Each number is 200 + 30 x the weight over its row's rms, rounded and kept within 0 to 999. Layers, rows and columns count from 0. The size before them is the row's rms in percent of the matrix's.

# layer 6 MLP up, 2560x640, rms 0.0112, rows 1194-1248, columns 384-511
046,170,188,225,199,265,204,229,205,203,232,276,195,181,175,194,229,229,227,218,221,213,198,212,177,192,167,181,176,219,159,192,224,177,212,196,186,227,224,235,203,275,188,240,232,173,231,203,225,222,188,178,220,202,181,222,186,113,217,216,171,194,214,169,185,220,176,177,190,214,222,174,221,201,224,210,185,237,229,169,177,249,166,229,221,157,213,210,243,177,223,175,238,217,170,166,212,224,180,216,127,278,173,188,227,187,222,175,143,139,192,224,196,188,181,229,246,200,198,175,179,231,200,200,191,165,189,215,159
040,266,221,210,193,163,205,236,214,172,247,220,199,183,245,190,226,196,189,261,142,196,181,183,196,197,190,189,208,180,183,192,176,245,155,216,236,199,219,173,176,178,283,219,212,236,219,228,238,171,267,186,240,197,172,155,245,262,204,207,212,164,182,216,153,197,201,222,219,255,222,169,235,200,252,198,158,216,227,204,213,158,261,190,209,233,209,170,196,213,205,260,192,200,166,180,175,215,221,125,196,179,194,180,177,164,216,227,221,196,192,232,176,198,207,133,164,175,178,174,195,169,192,210,172,205,235,182,187
038,216,174,191,175,238,218,271,204,220,189,169,244,149,223,181,224,239,187,204,273,190,200,152,206,204,233,203,186,194,206,247,246,202,191,251,181,198,217,223,169,145,224,238,199,183,223,218,226,221,214,210,211,284,205,176,187,230,212,220,288,204,224,189,190,184,243,215,190,238,229,147,191,163,216,252,167,153,229,183,227,209,227,189,195,237,171,184,184,217,238,215,171,177,215,161,225,139,226,238,241,194,207,212,207,258,189,185,200,215,194,168,181,171,196,234,190,188,149,128,192,227,218,175,190,193,205,199,177
044,178,185,200,230,213,202,206,227,209,204,201,232,174,204,173,217,231,195,247,224,203,217,216,199,211,204,179,169,242,189,214,167,195,212,188,189,159,233,218,169,277,175,144,213,128,204,234,211,161,208,201,198,205,196,176,213,198,212,175,213,192,214,205,224,175,169,204,182,241,205,251,127,189,209,183,178,244,165,208,204,232,144,235,182,206,197,222,274,157,187,176,204,217,216,161,209,234,227,282,178,200,225,216,211,256,228,210,146,116,178,200,202,239,161,256,213,184,236,204,166,170,196,193,181,214,214,195,200
044,168,203,185,231,215,240,208,206,157,121,201,204,177,212,214,223,222,199,205,236,222,205,203,208,221,240,200,193,225,209,195,217,179,193,212,127,168,231,190,202,172,260,262,190,190,186,224,208,245,167,163,210,208,199,171,222,146,194,181,175,191,193,240,170,172,212,214,187,198,200,161,235,295,220,182,219,199,203,186,233,117,272,194,218,198,150,201,172,204,203,194,192,210,207,210,213,169,213,153,224,206,206,226,205,161,196,162,207,169,186,218,188,201,218,155,236,211,141,261,172,180,231,208,195,220,220,200,210
044,210,196,194,176,217,215,232,119,241,210,191,219,138,214,266,212,201,244,261,223,246,198,189,223,196,261,200,197,176,155,190,239,232,207,205,200,157,237,194,149,208,190,195,172,190,229,198,219,177,242,210,209,216,224,209,199,218,234,193,179,182,189,196,215,215,275,194,192,184,199,144,231,224,202,168,231,216,266,264,229,196,208,250,177,239,218,198,189,214,261,218,262,172,199,174,183,194,192,173,164,259,197,211,171,246,260,183,211,220,181,197,160,172,227,205,212,212,183,190,179,190,200,254,248,167,217,217,176
042,240,178,179,230,245,202,212,214,213,191,218,203,210,218,162,225,237,230,228,233,197,234,183,164,205,175,219,186,192,179,209,160,206,206,199,184,211,254,177,217,245,161,180,161,188,271,231,230,203,155,157,188,181,191,186,182,155,153,199,163,226,196,209,225,234,282,104,245,197,182,203,188,209,181,208,248,205,158,208,192,219,199,214,166,151,257,197,168,218,208,153,173,204,228,190,212,196,244,225,208,244,214,204,199,165,157,178,200,177,182,199,141,157,242,261,211,229,152,171,181,212,151,163,195,152,181,189,175
344,186,187,193,222,212,250,220,254,206,210,185,191,133,220,172,179,173,172,208,213,178,202,224,203,200,197,241,207,216,153,192,189,236,232,201,213,197,204,171,185,212,190,179,198,177,252,237,198,203,199,205,198,200,196,204,191,199,239,232,149,213,190,233,172,202,202,145,209,182,210,182,214,222,229,167,217,212,205,129,201,159,210,194,219,154,232,206,228,190,160,174,215,226,218,183,224,211,224,196,186,223,208,251,256,141,163,205,197,192,185,188,200,164,189,184,184,199,187,177,258,207,194,198,245,253,189,189,193
044,230,185,207,229,153,170,224,189,197,203,194,180,172,227,217,159,157,189,225,219,199,209,168,216,176,206,197,237,210,141,163,271,209,192,210,247,202,189,221,186,228,227,220,224,202,219,222,195,184,219,133,200,230,196,226,190,227,215,191,182,133,212,222,211,197,244,161,183,174,186,153,269,149,210,211,172,202,217,229,200,196,227,215,244,197,210,190,229,193,182,184,241,200,170,182,166,204,161,197,185,266,180,220,190,175,262,172,208,218,164,217,138,225,221,189,182,167,235,208,204,215,133,214,227,186,217,176,197
046,228,200,210,213,210,197,173,213,174,216,212,192,204,217,235,186,127,198,239,211,206,169,234,227,198,253,152,194,258,204,151,178,209,224,152,188,151,173,181,164,229,205,196,195,173,193,207,261,210,229,254,203,217,144,168,242,228,233,214,200,211,217,195,186,150,196,160,240,183,179,207,209,216,200,241,212,198,214,254,190,205,237,176,246,205,188,222,222,222,218,216,264,169,190,190,210,217,234,205,173,200,211,189,195,226,215,196,180,234,196,185,147,207,185,198,208,231,213,168,208,209,216,184,216,253,247,223,193
047,241,173,181,211,222,217,192,225,238,209,265,215,199,255,210,199,180,157,215,176,203,173,186,128,194,171,225,243,158,217,193,206,230,190,207,227,176,174,225,228,180,195,223,187,283,213,215,231,232,182,123,183,138,154,210,145,197,234,212,183,162,197,191,191,157,273,254,212,164,168,207,198,181,232,210,196,206,219,243,149,142,223,187,231,228,234,247,173,227,177,170,219,188,221,168,227,197,186,216,192,247,188,180,194,207,134,226,248,213,213,179,143,190,201,198,221,213,216,181,217,178,193,205,214,198,197,196,216
048,191,230,247,237,177,225,202,171,253,204,210,199,214,230,256,163,203,209,171,177,193,209,182,223,195,234,186,225,205,188,207,235,164,210,207,168,229,217,262,228,209,239,217,188,206,227,234,158,197,184,224,198,200,214,209,194,190,200,225,151,196,200,164,217,190,237,163,134,167,191,215,172,181,186,195,204,222,252,152,197,196,165,203,218,214,167,213,166,174,247,226,205,255,235,182,195,233,144,186,167,268,192,187,204,171,251,218,178,205,168,210,202,206,186,194,186,220,158,243,223,246,222,173,218,195,234,160,207
046,257,213,206,216,243,184,248,202,149,201,198,140,207,198,196,185,199,230,252,189,229,190,196,256,219,230,198,185,180,208,176,220,181,206,172,251,189,189,186,167,249,209,197,192,192,209,255,195,174,223,216,166,205,241,205,151,182,290,209,171,136,206,184,195,203,229,150,192,216,178,160,280,153,202,222,227,186,213,203,149,222,169,201,211,185,211,230,288,110,229,218,182,199,140,171,213,222,174,165,197,241,221,170,222,211,203,192,178,206,202,207,199,195,242,242,223,224,235,226,174,199,195,253,254,189,198,226,188
047,218,205,233,208,208,205,225,197,194,201,201,226,190,193,213,162,157,175,251,188,221,193,193,212,177,229,182,193,205,228,149,172,161,224,199,226,191,177,181,169,198,200,232,199,197,191,206,186,218,207,223,235,168,185,170,168,210,249,178,185,188,211,195,180,170,242,264,202,198,185,242,231,213,199,175,198,209,218,239,174,168,178,195,252,259,156,227,191,180,258,255,185,200,227,135,190,204,246,211,168,171,209,170,174,219,234,215,228,235,230,211,206,189,235,119,246,192,196,275,198,201,150,218,195,199,192,196,234
052,231,219,194,162,191,233,161,198,304,211,186,218,185,184,200,180,150,178,207,133,230,162,201,185,167,167,150,165,221,130,216,211,222,217,214,205,219,218,182,184,177,210,241,176,171,207,223,205,214,198,233,221,205,217,189,203,169,132,204,223,212,190,236,218,279,162,180,198,207,181,236,193,242,185,190,238,195,194,194,197,201,168,188,167,268,270,185,139,230,198,238,228,165,181,244,168,204,223,169,203,183,172,206,192,184,178,163,220,229,202,201,236,146,206,195,190,255,151,212,210,233,248,183,236,171,192,192,218
053,153,232,236,205,156,267,175,202,190,201,252,172,154,170,191,198,196,200,201,257,216,177,208,152,158,222,127,156,242,184,200,201,247,234,210,208,198,227,229,157,196,193,153,211,200,190,216,195,212,186,226,189,190,186,171,252,230,203,215,194,125,210,190,182,203,222,270,173,217,236,165,176,251,198,193,158,222,202,187,233,268,222,193,267,231,184,172,196,213,191,219,198,166,184,205,225,208,224,192,128,285,226,232,221,187,193,182,120,153,205,228,185,190,219,152,208,201,198,213,198,192,173,192,216,199,254,202,218
045,200,168,167,164,205,206,155,162,114,188,172,160,170,209,211,194,286,240,186,191,194,160,184,203,205,177,178,178,212,220,231,167,272,189,221,186,219,200,184,169,288,177,159,195,241,231,170,217,232,162,210,188,181,192,194,177,205,222,210,162,191,169,225,182,152,223,185,214,200,211,209,233,167,173,196,141,195,240,246,213,213,202,150,197,168,173,170,160,202,169,229,204,192,254,191,202,218,181,181,223,205,204,163,184,164,197,185,167,187,263,203,155,228,256,161,224,216,195,165,220,175,213,193,187,190,223,195,202
045,207,210,179,182,178,235,163,180,213,187,149,195,146,247,196,226,164,167,186,233,191,220,198,191,180,228,233,201,202,255,173,220,178,213,195,172,142,158,186,175,186,201,161,192,186,203,160,202,195,171,197,142,161,207,181,237,178,194,206,238,174,242,146,143,186,263,254,144,265,177,217,214,202,167,172,260,195,201,194,213,195,235,240,215,254,168,176,230,176,262,229,208,211,235,199,177,166,231,178,198,206,255,197,242,218,200,226,219,211,193,209,215,212,236,181,179,200,139,242,157,163,233,232,214,224,219,217,198
042,200,237,210,207,188,191,210,230,221,188,232,221,152,170,195,165,208,212,186,262,198,176,189,188,177,220,185,198,216,204,209,173,239,224,229,200,163,213,262,203,188,203,209,195,181,189,218,201,204,216,210,181,273,207,192,222,196,195,236,169,204,163,217,215,173,167,194,200,221,183,225,197,212,236,228,158,184,192,258,211,191,173,211,230,187,162,211,182,302,188,225,241,168,223,215,167,215,172,223,213,230,190,172,195,198,236,182,106,215,199,165,214,267,211,193,202,204,208,194,234,201,217,209,157,270,216,152,211
046,164,182,225,216,236,264,228,240,291,260,198,213,217,176,224,205,185,167,184,192,219,217,202,192,200,250,182,194,210,168,207,211,230,230,235,181,236,225,251,230,177,194,196,172,191,244,198,190,179,216,226,164,190,193,232,206,216,183,205,197,196,218,177,169,235,227,227,189,206,169,165,185,239,218,251,187,195,208,179,217,214,180,181,205,184,225,218,173,190,177,148,165,179,170,191,167,213,219,222,189,276,160,177,179,212,198,206,125,189,212,204,203,172,177,204,158,202,198,210,197,207,232,214,184,178,234,197,213
043,168,211,220,210,172,220,200,197,287,241,213,208,219,224,210,195,215,206,201,235,210,223,187,217,198,175,230,220,228,132,190,223,185,222,203,268,200,183,222,200,194,201,162,190,196,196,187,212,183,177,230,210,137,214,196,199,204,177,239,171,218,211,144,160,235,205,221,193,162,228,221,181,203,212,209,223,218,217,145,187,227,149,268,216,231,194,288,210,131,220,214,199,249,212,193,193,184,183,192,159,216,174,186,243,177,218,191,190,197,196,218,199,201,145,221,188,179,216,244,181,244,216,200,229,152,199,200,205
038,221,194,175,197,170,193,191,164,168,183,257,140,198,204,204,185,228,187,270,181,208,192,229,234,195,223,236,193,185,196,194,230,212,181,208,224,207,206,170,183,224,244,189,189,192,193,219,183,181,242,215,179,160,219,188,179,179,201,170,166,165,254,202,232,206,211,143,245,222,208,154,189,159,195,155,219,141,207,221,175,194,219,207,202,214,199,171,226,61,225,199,174,175,173,197,168,229,232,216,221,184,168,251,240,198,184,190,198,148,174,210,178,242,178,171,178,188,182,188,156,232,203,204,300,169,212,182,224
037,205,168,198,169,219,221,260,249,237,166,191,210,208,212,194,227,190,201,184,248,205,202,200,216,213,192,217,239,187,148,212,262,172,250,250,189,187,177,169,192,188,251,282,209,229,211,206,202,232,211,217,164,198,164,204,186,183,173,225,239,186,165,216,227,225,201,185,263,156,207,210,229,186,202,214,206,171,266,192,209,183,183,207,223,202,203,236,140,184,217,248,195,240,207,212,145,204,176,251,152,235,190,160,267,219,169,178,230,188,185,163,195,146,179,187,179,172,221,185,233,206,235,163,206,211,220,181,218
040,207,224,202,175,208,189,161,158,183,225,183,170,181,159,228,207,243,209,164,156,206,205,206,190,147,193,194,203,204,179,159,183,239,222,196,231,217,189,216,222,216,157,135,188,191,193,188,244,180,198,150,209,218,228,226,155,182,202,225,153,213,212,178,150,212,196,173,204,274,244,238,187,182,202,218,199,233,154,228,189,250,212,193,179,208,242,188,203,204,192,162,195,153,160,228,140,189,188,211,177,195,171,143,202,215,239,201,180,133,223,238,156,227,206,200,175,224,187,186,207,190,189,229,139,142,215,207,182
053,263,212,220,201,189,243,208,171,174,244,189,197,223,219,210,165,172,226,197,165,236,223,208,217,235,226,185,171,236,173,152,265,244,203,167,212,228,179,180,181,174,225,237,181,202,174,158,191,158,209,206,216,168,202,186,194,125,135,181,243,181,220,224,201,211,189,143,183,218,221,174,198,192,156,161,269,230,233,153,179,237,204,223,228,226,239,219,252,136,206,196,156,221,153,159,137,205,196,171,171,240,193,195,233,198,226,217,163,225,206,246,174,186,181,181,232,192,230,210,189,211,253,223,222,197,188,247,204
041,211,181,208,125,245,144,168,219,251,222,189,215,139,151,187,173,146,251,225,233,209,204,191,273,158,166,167,171,217,138,227,229,174,191,208,197,210,183,214,207,236,227,144,191,261,221,157,198,192,200,173,204,191,214,174,220,236,195,241,192,199,204,184,198,215,114,224,183,199,205,200,179,226,244,172,213,148,234,200,157,214,221,197,200,177,238,208,217,218,214,220,198,203,239,184,200,163,203,173,183,234,161,256,244,235,204,246,205,226,203,211,225,199,159,221,269,200,254,183,177,190,178,172,213,190,245,166,197
044,241,257,218,200,145,219,188,183,126,254,205,219,213,256,179,179,216,248,166,187,217,158,176,236,172,209,161,217,170,219,178,253,228,187,190,237,238,175,190,183,231,188,216,163,227,245,229,183,207,164,220,190,240,179,220,210,253,251,170,158,194,188,207,144,170,188,197,247,203,178,203,184,159,177,250,210,226,204,192,166,242,241,167,218,163,197,182,159,152,224,252,223,203,248,205,194,194,223,188,205,208,267,176,192,172,172,196,209,210,200,215,188,210,221,169,173,233,193,161,192,259,179,217,165,180,173,227,218
047,206,212,204,179,263,158,200,209,191,189,224,211,154,178,247,188,199,244,205,241,216,239,202,171,192,225,206,222,196,175,179,168,198,177,174,223,194,179,215,216,190,215,162,186,176,225,193,191,200,254,216,185,196,241,240,135,211,212,243,158,131,222,156,163,208,263,118,189,207,185,176,191,180,221,179,178,179,171,220,184,223,201,249,182,129,233,213,161,257,182,174,228,196,169,207,205,228,178,224,183,225,128,218,211,215,263,211,206,210,181,166,146,151,226,213,210,212,219,234,210,207,188,258,204,221,270,202,191
042,177,219,193,182,196,200,198,143,153,249,199,227,152,203,222,193,214,191,232,196,202,222,175,208,173,188,227,225,164,187,189,243,234,204,191,198,223,179,187,190,218,190,199,221,166,201,221,193,177,210,179,255,242,239,166,169,195,199,170,202,124,264,171,155,191,138,169,192,211,169,204,236,208,247,230,224,228,205,173,239,269,210,214,245,275,227,256,229,221,193,163,173,158,154,219,196,171,235,213,152,187,167,229,220,216,218,217,214,270,214,220,141,153,162,211,220,199,217,248,207,186,175,233,224,197,238,180,214
040,173,201,185,160,226,254,206,199,179,177,215,187,140,179,231,227,257,233,209,253,196,190,212,215,150,222,174,199,192,174,240,255,244,211,218,196,189,229,218,216,186,230,193,250,219,189,235,218,264,194,224,170,208,169,181,183,214,212,215,211,158,209,180,222,201,257,212,200,193,209,197,202,216,211,176,185,174,191,221,235,202,276,180,218,174,159,175,146,225,206,241,183,158,178,181,224,202,249,189,215,211,221,214,168,219,173,169,186,157,220,201,249,148,244,140,243,189,177,182,206,219,188,204,169,185,249,195,213
046,164,200,162,160,216,207,177,180,264,261,210,207,187,232,169,204,183,168,186,104,204,185,193,95,235,151,224,205,227,195,183,248,257,152,214,257,169,206,201,164,223,190,251,198,210,147,178,200,212,222,196,205,156,197,211,188,159,181,217,220,208,233,174,194,186,186,212,200,218,190,225,200,248,214,227,224,223,216,204,185,214,192,227,189,220,221,217,222,170,197,186,201,214,225,216,140,165,216,227,160,254,154,208,249,173,193,209,225,225,176,224,146,142,173,257,190,216,201,227,191,254,235,229,228,200,178,222,178
045,223,196,196,206,184,218,198,172,168,246,153,150,196,218,225,203,248,237,225,191,209,173,211,184,227,204,160,208,182,122,237,173,189,186,183,197,216,180,176,192,185,228,256,178,212,224,215,221,207,197,185,216,177,196,212,159,176,156,175,237,186,218,233,201,207,106,179,198,199,193,254,229,155,164,234,232,198,262,149,196,269,205,218,228,213,225,226,178,231,228,226,137,206,191,220,175,220,205,213,216,258,194,234,192,207,191,230,194,242,230,230,188,219,175,218,224,233,233,199,240,229,223,185,195,217,215,191,201
042,242,161,218,187,201,224,238,231,215,165,240,163,176,122,157,210,237,210,230,229,210,131,189,152,223,190,219,183,210,168,229,151,211,205,227,212,212,196,223,162,244,255,185,210,246,173,178,237,156,254,257,207,145,202,210,232,131,209,263,169,153,176,205,187,197,192,159,190,161,216,196,210,173,181,243,154,168,184,192,216,227,175,199,233,171,214,189,206,200,157,220,202,204,160,217,211,223,212,219,170,197,178,198,164,173,173,194,162,196,205,181,162,231,187,202,211,176,195,184,237,173,190,218,167,242,262,244,209
039,196,199,232,220,179,239,227,176,264,189,220,225,195,213,186,209,201,185,229,210,190,213,170,162,226,201,196,201,235,171,210,225,197,252,237,256,157,169,224,164,212,211,177,221,176,185,187,153,230,210,180,199,162,204,206,219,200,243,205,197,163,212,219,204,179,267,191,189,219,157,136,194,300,200,206,230,230,257,174,215,249,169,207,231,253,234,215,179,295,230,217,228,177,197,162,202,158,198,225,177,299,199,233,208,206,180,228,187,186,183,226,117,202,238,187,168,182,253,229,206,209,191,223,254,214,193,205,197
045,200,212,200,261,242,214,175,141,177,205,214,222,201,285,234,164,235,246,171,203,173,195,207,166,216,191,196,254,218,183,176,215,238,214,143,181,218,181,228,219,241,202,216,222,224,196,197,231,190,176,112,239,149,197,156,253,175,190,205,158,206,220,196,222,177,215,212,191,204,191,107,239,196,213,200,179,245,211,202,169,202,228,233,217,206,154,239,185,210,192,183,196,230,207,203,225,222,190,251,154,276,152,220,172,140,229,197,200,208,194,226,140,238,173,177,206,176,200,232,222,190,219,221,217,202,170,186,167
046,193,190,251,148,201,170,231,200,254,151,252,144,161,164,172,202,200,230,271,211,208,168,193,220,169,174,202,217,220,152,251,189,168,227,217,258,201,242,238,208,202,234,221,239,173,201,250,196,226,254,217,230,209,188,244,187,183,182,230,191,150,179,213,224,208,241,135,246,198,221,210,225,193,223,212,201,184,202,227,194,216,177,192,205,187,246,183,214,224,226,228,197,173,146,225,189,239,174,239,190,270,182,196,210,238,213,176,230,185,163,216,188,181,237,192,216,226,223,138,206,223,108,205,232,191,228,154,195
046,215,184,173,204,189,173,166,203,155,247,232,188,193,197,251,211,222,233,196,196,209,170,199,187,227,254,209,188,179,188,164,242,203,203,205,216,178,153,209,156,199,173,170,190,248,187,189,226,183,232,195,211,167,221,247,176,218,231,182,216,199,207,197,164,169,190,227,201,189,204,137,174,204,226,220,208,148,199,219,213,206,217,263,224,178,223,212,153,209,156,219,272,150,209,190,186,177,179,232,200,225,168,234,174,203,216,227,230,210,192,195,109,220,166,142,187,165,210,130,214,206,192,247,200,208,256,273,187
043,151,201,169,177,172,216,165,158,172,241,204,216,183,194,194,209,226,173,169,169,203,185,193,158,194,175,186,208,216,225,176,263,233,175,193,204,202,182,219,200,158,163,188,166,229,182,181,180,169,182,176,143,172,229,185,147,174,264,181,219,134,243,235,211,192,159,221,243,123,200,215,176,185,198,234,212,222,191,133,181,210,181,187,209,220,212,258,220,185,198,193,183,238,243,216,181,164,201,224,221,216,166,204,154,230,154,224,235,228,199,153,145,184,119,243,200,221,251,245,210,234,225,208,192,172,211,166,210
048,150,167,181,150,183,222,254,178,234,199,179,216,205,166,255,203,163,203,200,212,189,204,213,203,260,214,184,229,180,145,228,213,237,207,204,199,235,232,152,211,232,216,256,188,213,198,197,219,170,209,209,230,154,181,160,261,159,182,204,182,185,213,233,220,185,184,201,228,151,170,123,215,238,226,199,201,219,242,195,215,199,239,211,242,230,193,217,179,207,217,180,185,189,200,192,144,203,205,193,124,270,185,250,221,146,197,151,165,194,186,251,201,157,181,227,181,243,256,210,188,201,163,170,253,220,204,205,209
045,204,211,225,254,250,185,176,162,203,221,168,227,182,219,234,184,160,230,181,211,215,202,194,192,227,238,184,200,227,192,188,208,239,253,165,224,199,223,235,176,247,183,187,186,181,227,223,231,203,181,226,182,202,230,206,171,140,198,238,191,203,188,203,234,166,290,128,170,193,179,212,204,232,216,214,225,263,214,223,158,229,213,235,177,168,178,241,162,237,206,200,253,193,184,205,195,205,166,222,174,225,151,203,175,216,239,174,178,182,144,176,155,182,220,228,188,243,181,180,183,161,251,212,181,197,191,263,167
043,219,214,149,182,175,171,191,191,240,181,233,207,196,219,178,208,210,204,262,197,205,205,237,186,169,200,217,246,201,203,194,213,222,166,189,214,198,176,143,218,208,185,178,213,220,202,188,162,194,145,106,182,171,214,142,231,186,213,165,234,199,183,168,222,199,254,257,214,216,194,142,203,179,210,186,200,176,175,170,207,204,199,146,220,185,168,186,165,199,213,267,159,246,221,153,207,207,170,221,161,196,165,188,179,185,139,214,199,175,172,233,217,220,164,219,177,227,222,203,188,163,192,180,199,203,144,158,186
048,169,183,263,236,171,287,176,199,175,261,230,215,183,216,257,168,204,190,231,233,214,201,202,175,178,236,178,211,172,156,211,190,219,202,156,204,168,232,214,157,162,187,176,241,192,178,207,216,189,225,234,189,175,207,171,151,242,222,184,221,188,254,203,176,235,280,196,187,230,210,166,166,218,202,155,185,218,219,206,228,215,204,243,253,264,219,222,174,197,246,174,226,120,148,178,177,176,264,233,180,201,241,211,235,246,181,191,178,219,181,208,245,201,180,260,180,243,245,216,172,176,237,199,234,189,248,135,194
050,215,201,195,189,263,218,175,181,220,174,200,176,149,203,199,181,185,224,214,131,192,167,195,264,232,209,223,190,256,232,176,211,187,153,157,186,201,203,188,218,228,212,221,218,218,233,197,216,216,183,156,234,171,220,176,171,181,158,192,177,189,215,139,220,213,248,220,214,259,189,206,228,231,195,203,224,173,234,184,192,200,278,201,191,185,218,168,206,203,242,194,157,240,201,171,213,204,250,177,194,242,175,213,177,194,229,221,208,222,184,235,185,239,191,155,202,217,156,178,185,208,170,227,212,206,182,157,180
047,241,185,182,158,196,195,203,233,181,190,238,185,155,176,228,200,202,220,209,207,236,178,207,192,203,189,184,214,149,124,134,188,245,196,198,189,239,177,180,205,199,178,202,197,235,219,190,244,203,235,164,208,157,201,204,191,169,178,201,209,164,214,211,190,191,166,255,201,215,162,165,224,230,191,204,240,211,173,217,187,221,253,204,206,241,205,199,187,232,191,148,231,174,184,192,216,176,194,128,203,195,177,187,173,154,167,182,210,217,240,176,170,157,233,174,208,235,201,195,203,202,183,190,221,186,211,225,216
049,175,204,228,236,195,242,194,208,246,176,238,232,222,205,211,208,199,189,205,217,195,217,187,210,184,162,233,255,192,204,236,211,171,203,242,177,236,241,193,248,210,222,227,243,239,231,242,158,195,198,182,197,198,210,178,206,196,189,233,191,207,189,154,182,195,189,233,189,228,117,215,170,204,211,239,186,197,210,192,241,190,197,179,231,209,189,179,165,271,162,190,206,231,221,174,221,194,194,240,179,177,214,214,201,175,186,229,161,201,194,173,231,198,205,206,147,194,200,237,239,183,231,193,213,212,241,155,191
051,203,180,157,221,187,127,257,241,205,194,234,262,210,189,165,227,179,188,139,216,213,232,206,204,177,193,208,241,196,178,298,166,194,246,226,184,243,206,171,251,188,197,182,166,237,216,193,188,250,196,217,176,203,175,173,234,248,205,209,206,212,175,199,181,205,176,242,223,172,194,190,232,237,226,267,201,199,186,174,181,226,213,163,183,172,178,212,158,327,183,180,216,235,224,207,251,178,210,209,206,157,199,223,192,231,186,238,226,189,202,171,220,178,191,192,189,210,192,216,184,185,203,160,172,168,170,224,166
053,222,210,263,195,173,225,184,181,215,226,215,179,164,218,228,236,188,193,211,188,207,181,209,205,175,242,226,201,222,225,206,278,206,185,181,196,176,204,209,174,179,256,193,238,235,211,208,179,203,188,135,189,189,205,186,226,192,236,224,166,149,213,157,167,163,365,240,197,183,205,203,241,216,211,206,243,195,232,196,211,211,230,181,229,198,200,178,219,209,250,274,186,196,207,208,216,230,207,180,140,220,171,188,184,238,213,180,171,178,217,222,211,182,210,176,185,177,211,210,197,188,207,202,244,210,256,155,206
044,168,202,179,202,162,177,184,203,163,217,225,119,152,222,227,214,293,174,233,247,225,174,197,198,131,193,170,182,201,138,221,223,197,201,210,163,196,200,181,183,174,183,128,178,200,210,198,191,205,210,162,191,219,212,212,174,199,206,207,136,129,221,179,150,239,247,174,166,239,226,170,266,171,248,178,143,249,185,249,222,194,230,237,185,215,203,178,178,215,205,149,210,194,209,187,220,181,163,183,196,219,231,168,177,159,188,165,183,145,208,185,195,215,247,250,239,215,187,233,203,234,191,193,159,179,217,194,173
041,150,193,212,207,155,231,223,225,246,197,199,215,237,196,235,212,152,191,239,244,217,211,193,207,191,179,159,201,199,122,219,213,217,215,221,188,187,252,213,188,230,230,200,232,184,177,252,200,181,238,196,171,181,195,147,265,231,180,212,190,168,205,222,250,238,169,167,149,185,168,168,212,185,198,171,188,197,246,192,236,250,182,216,237,281,170,191,220,264,170,178,229,193,176,240,133,198,162,228,173,261,260,250,242,192,204,192,148,201,168,192,252,237,207,220,224,210,236,251,227,171,184,169,241,269,244,138,231
047,168,188,198,245,196,241,151,206,223,273,236,237,194,212,225,192,189,195,233,208,201,221,178,143,205,173,205,255,142,136,200,270,204,188,202,160,204,220,186,205,197,190,210,218,244,234,181,195,235,216,171,194,169,178,174,164,191,198,216,219,195,218,164,206,225,185,229,218,210,121,190,154,194,188,185,227,203,236,197,200,206,211,213,225,239,245,256,211,202,180,155,204,218,207,192,218,186,227,206,153,228,176,204,202,205,180,292,188,201,196,168,200,173,154,200,168,210,180,196,195,226,217,185,213,168,209,188,181
056,210,201,212,196,268,198,166,211,212,234,220,215,179,208,189,206,252,210,150,247,215,204,171,153,190,224,185,190,161,104,144,243,226,204,200,210,193,190,229,204,196,191,218,219,190,224,190,219,207,203,196,122,264,190,240,164,155,207,270,112,162,169,198,200,201,215,193,186,215,222,191,176,156,248,220,227,221,193,228,203,211,173,182,173,116,244,194,170,260,167,186,235,197,192,249,286,219,187,211,183,197,196,181,163,178,194,188,151,205,222,187,120,150,239,193,257,195,234,182,225,230,216,221,191,242,214,219,177
056,194,174,240,152,268,207,242,160,235,181,188,205,140,193,208,233,213,210,217,259,206,190,173,170,186,228,205,173,195,232,189,234,219,213,192,181,171,206,216,199,184,227,158,199,184,207,205,185,212,215,207,154,185,183,167,153,216,193,208,201,133,207,174,207,204,263,167,251,163,233,177,180,197,205,205,231,189,253,199,174,191,253,223,234,214,233,215,154,228,189,254,206,195,187,183,221,165,220,212,175,225,186,235,202,224,220,220,250,227,214,179,155,122,239,161,221,174,216,212,181,162,166,206,251,201,230,193,179
052,217,212,221,179,154,190,238,204,172,169,192,143,158,206,219,213,190,182,166,227,190,185,193,278,183,201,166,167,186,225,211,200,205,210,181,199,173,174,199,160,197,232,208,178,202,150,195,226,192,210,210,190,236,200,166,213,264,169,201,246,189,202,154,193,182,139,222,185,172,255,175,223,203,214,230,213,171,223,162,188,211,234,241,210,269,106,186,220,184,208,235,220,145,160,207,200,152,189,144,242,195,216,210,204,250,209,174,246,162,218,215,253,212,240,153,223,147,231,203,205,171,172,207,183,228,220,231,216
039,200,177,194,192,248,196,218,213,193,150,196,184,210,175,166,223,212,216,201,288,193,209,228,209,234,223,184,183,168,199,201,177,224,230,218,188,185,185,179,196,207,214,182,229,178,223,242,199,200,280,233,177,274,182,178,213,233,243,199,214,148,186,232,153,210,135,221,198,189,176,230,206,172,235,217,166,208,194,225,229,194,152,200,206,169,166,211,175,239,147,186,191,189,175,237,236,203,211,232,182,216,239,232,194,187,192,222,167,166,247,165,198,212,218,184,226,157,269,141,226,174,191,212,193,254,252,220,223
042,210,199,212,182,233,215,203,194,202,219,149,151,179,188,217,190,177,243,215,210,172,191,174,292,213,231,189,195,215,162,174,206,154,153,168,183,187,194,196,156,188,227,231,234,186,230,196,232,213,224,201,161,236,183,222,200,213,212,205,202,178,185,209,185,155,258,148,205,124,195,217,222,193,172,227,241,138,229,228,186,182,227,211,216,137,183,212,236,136,223,209,190,183,195,209,272,217,230,145,211,177,221,165,245,226,232,181,135,238,223,209,196,181,202,184,200,194,214,168,179,213,173,209,248,166,244,207,221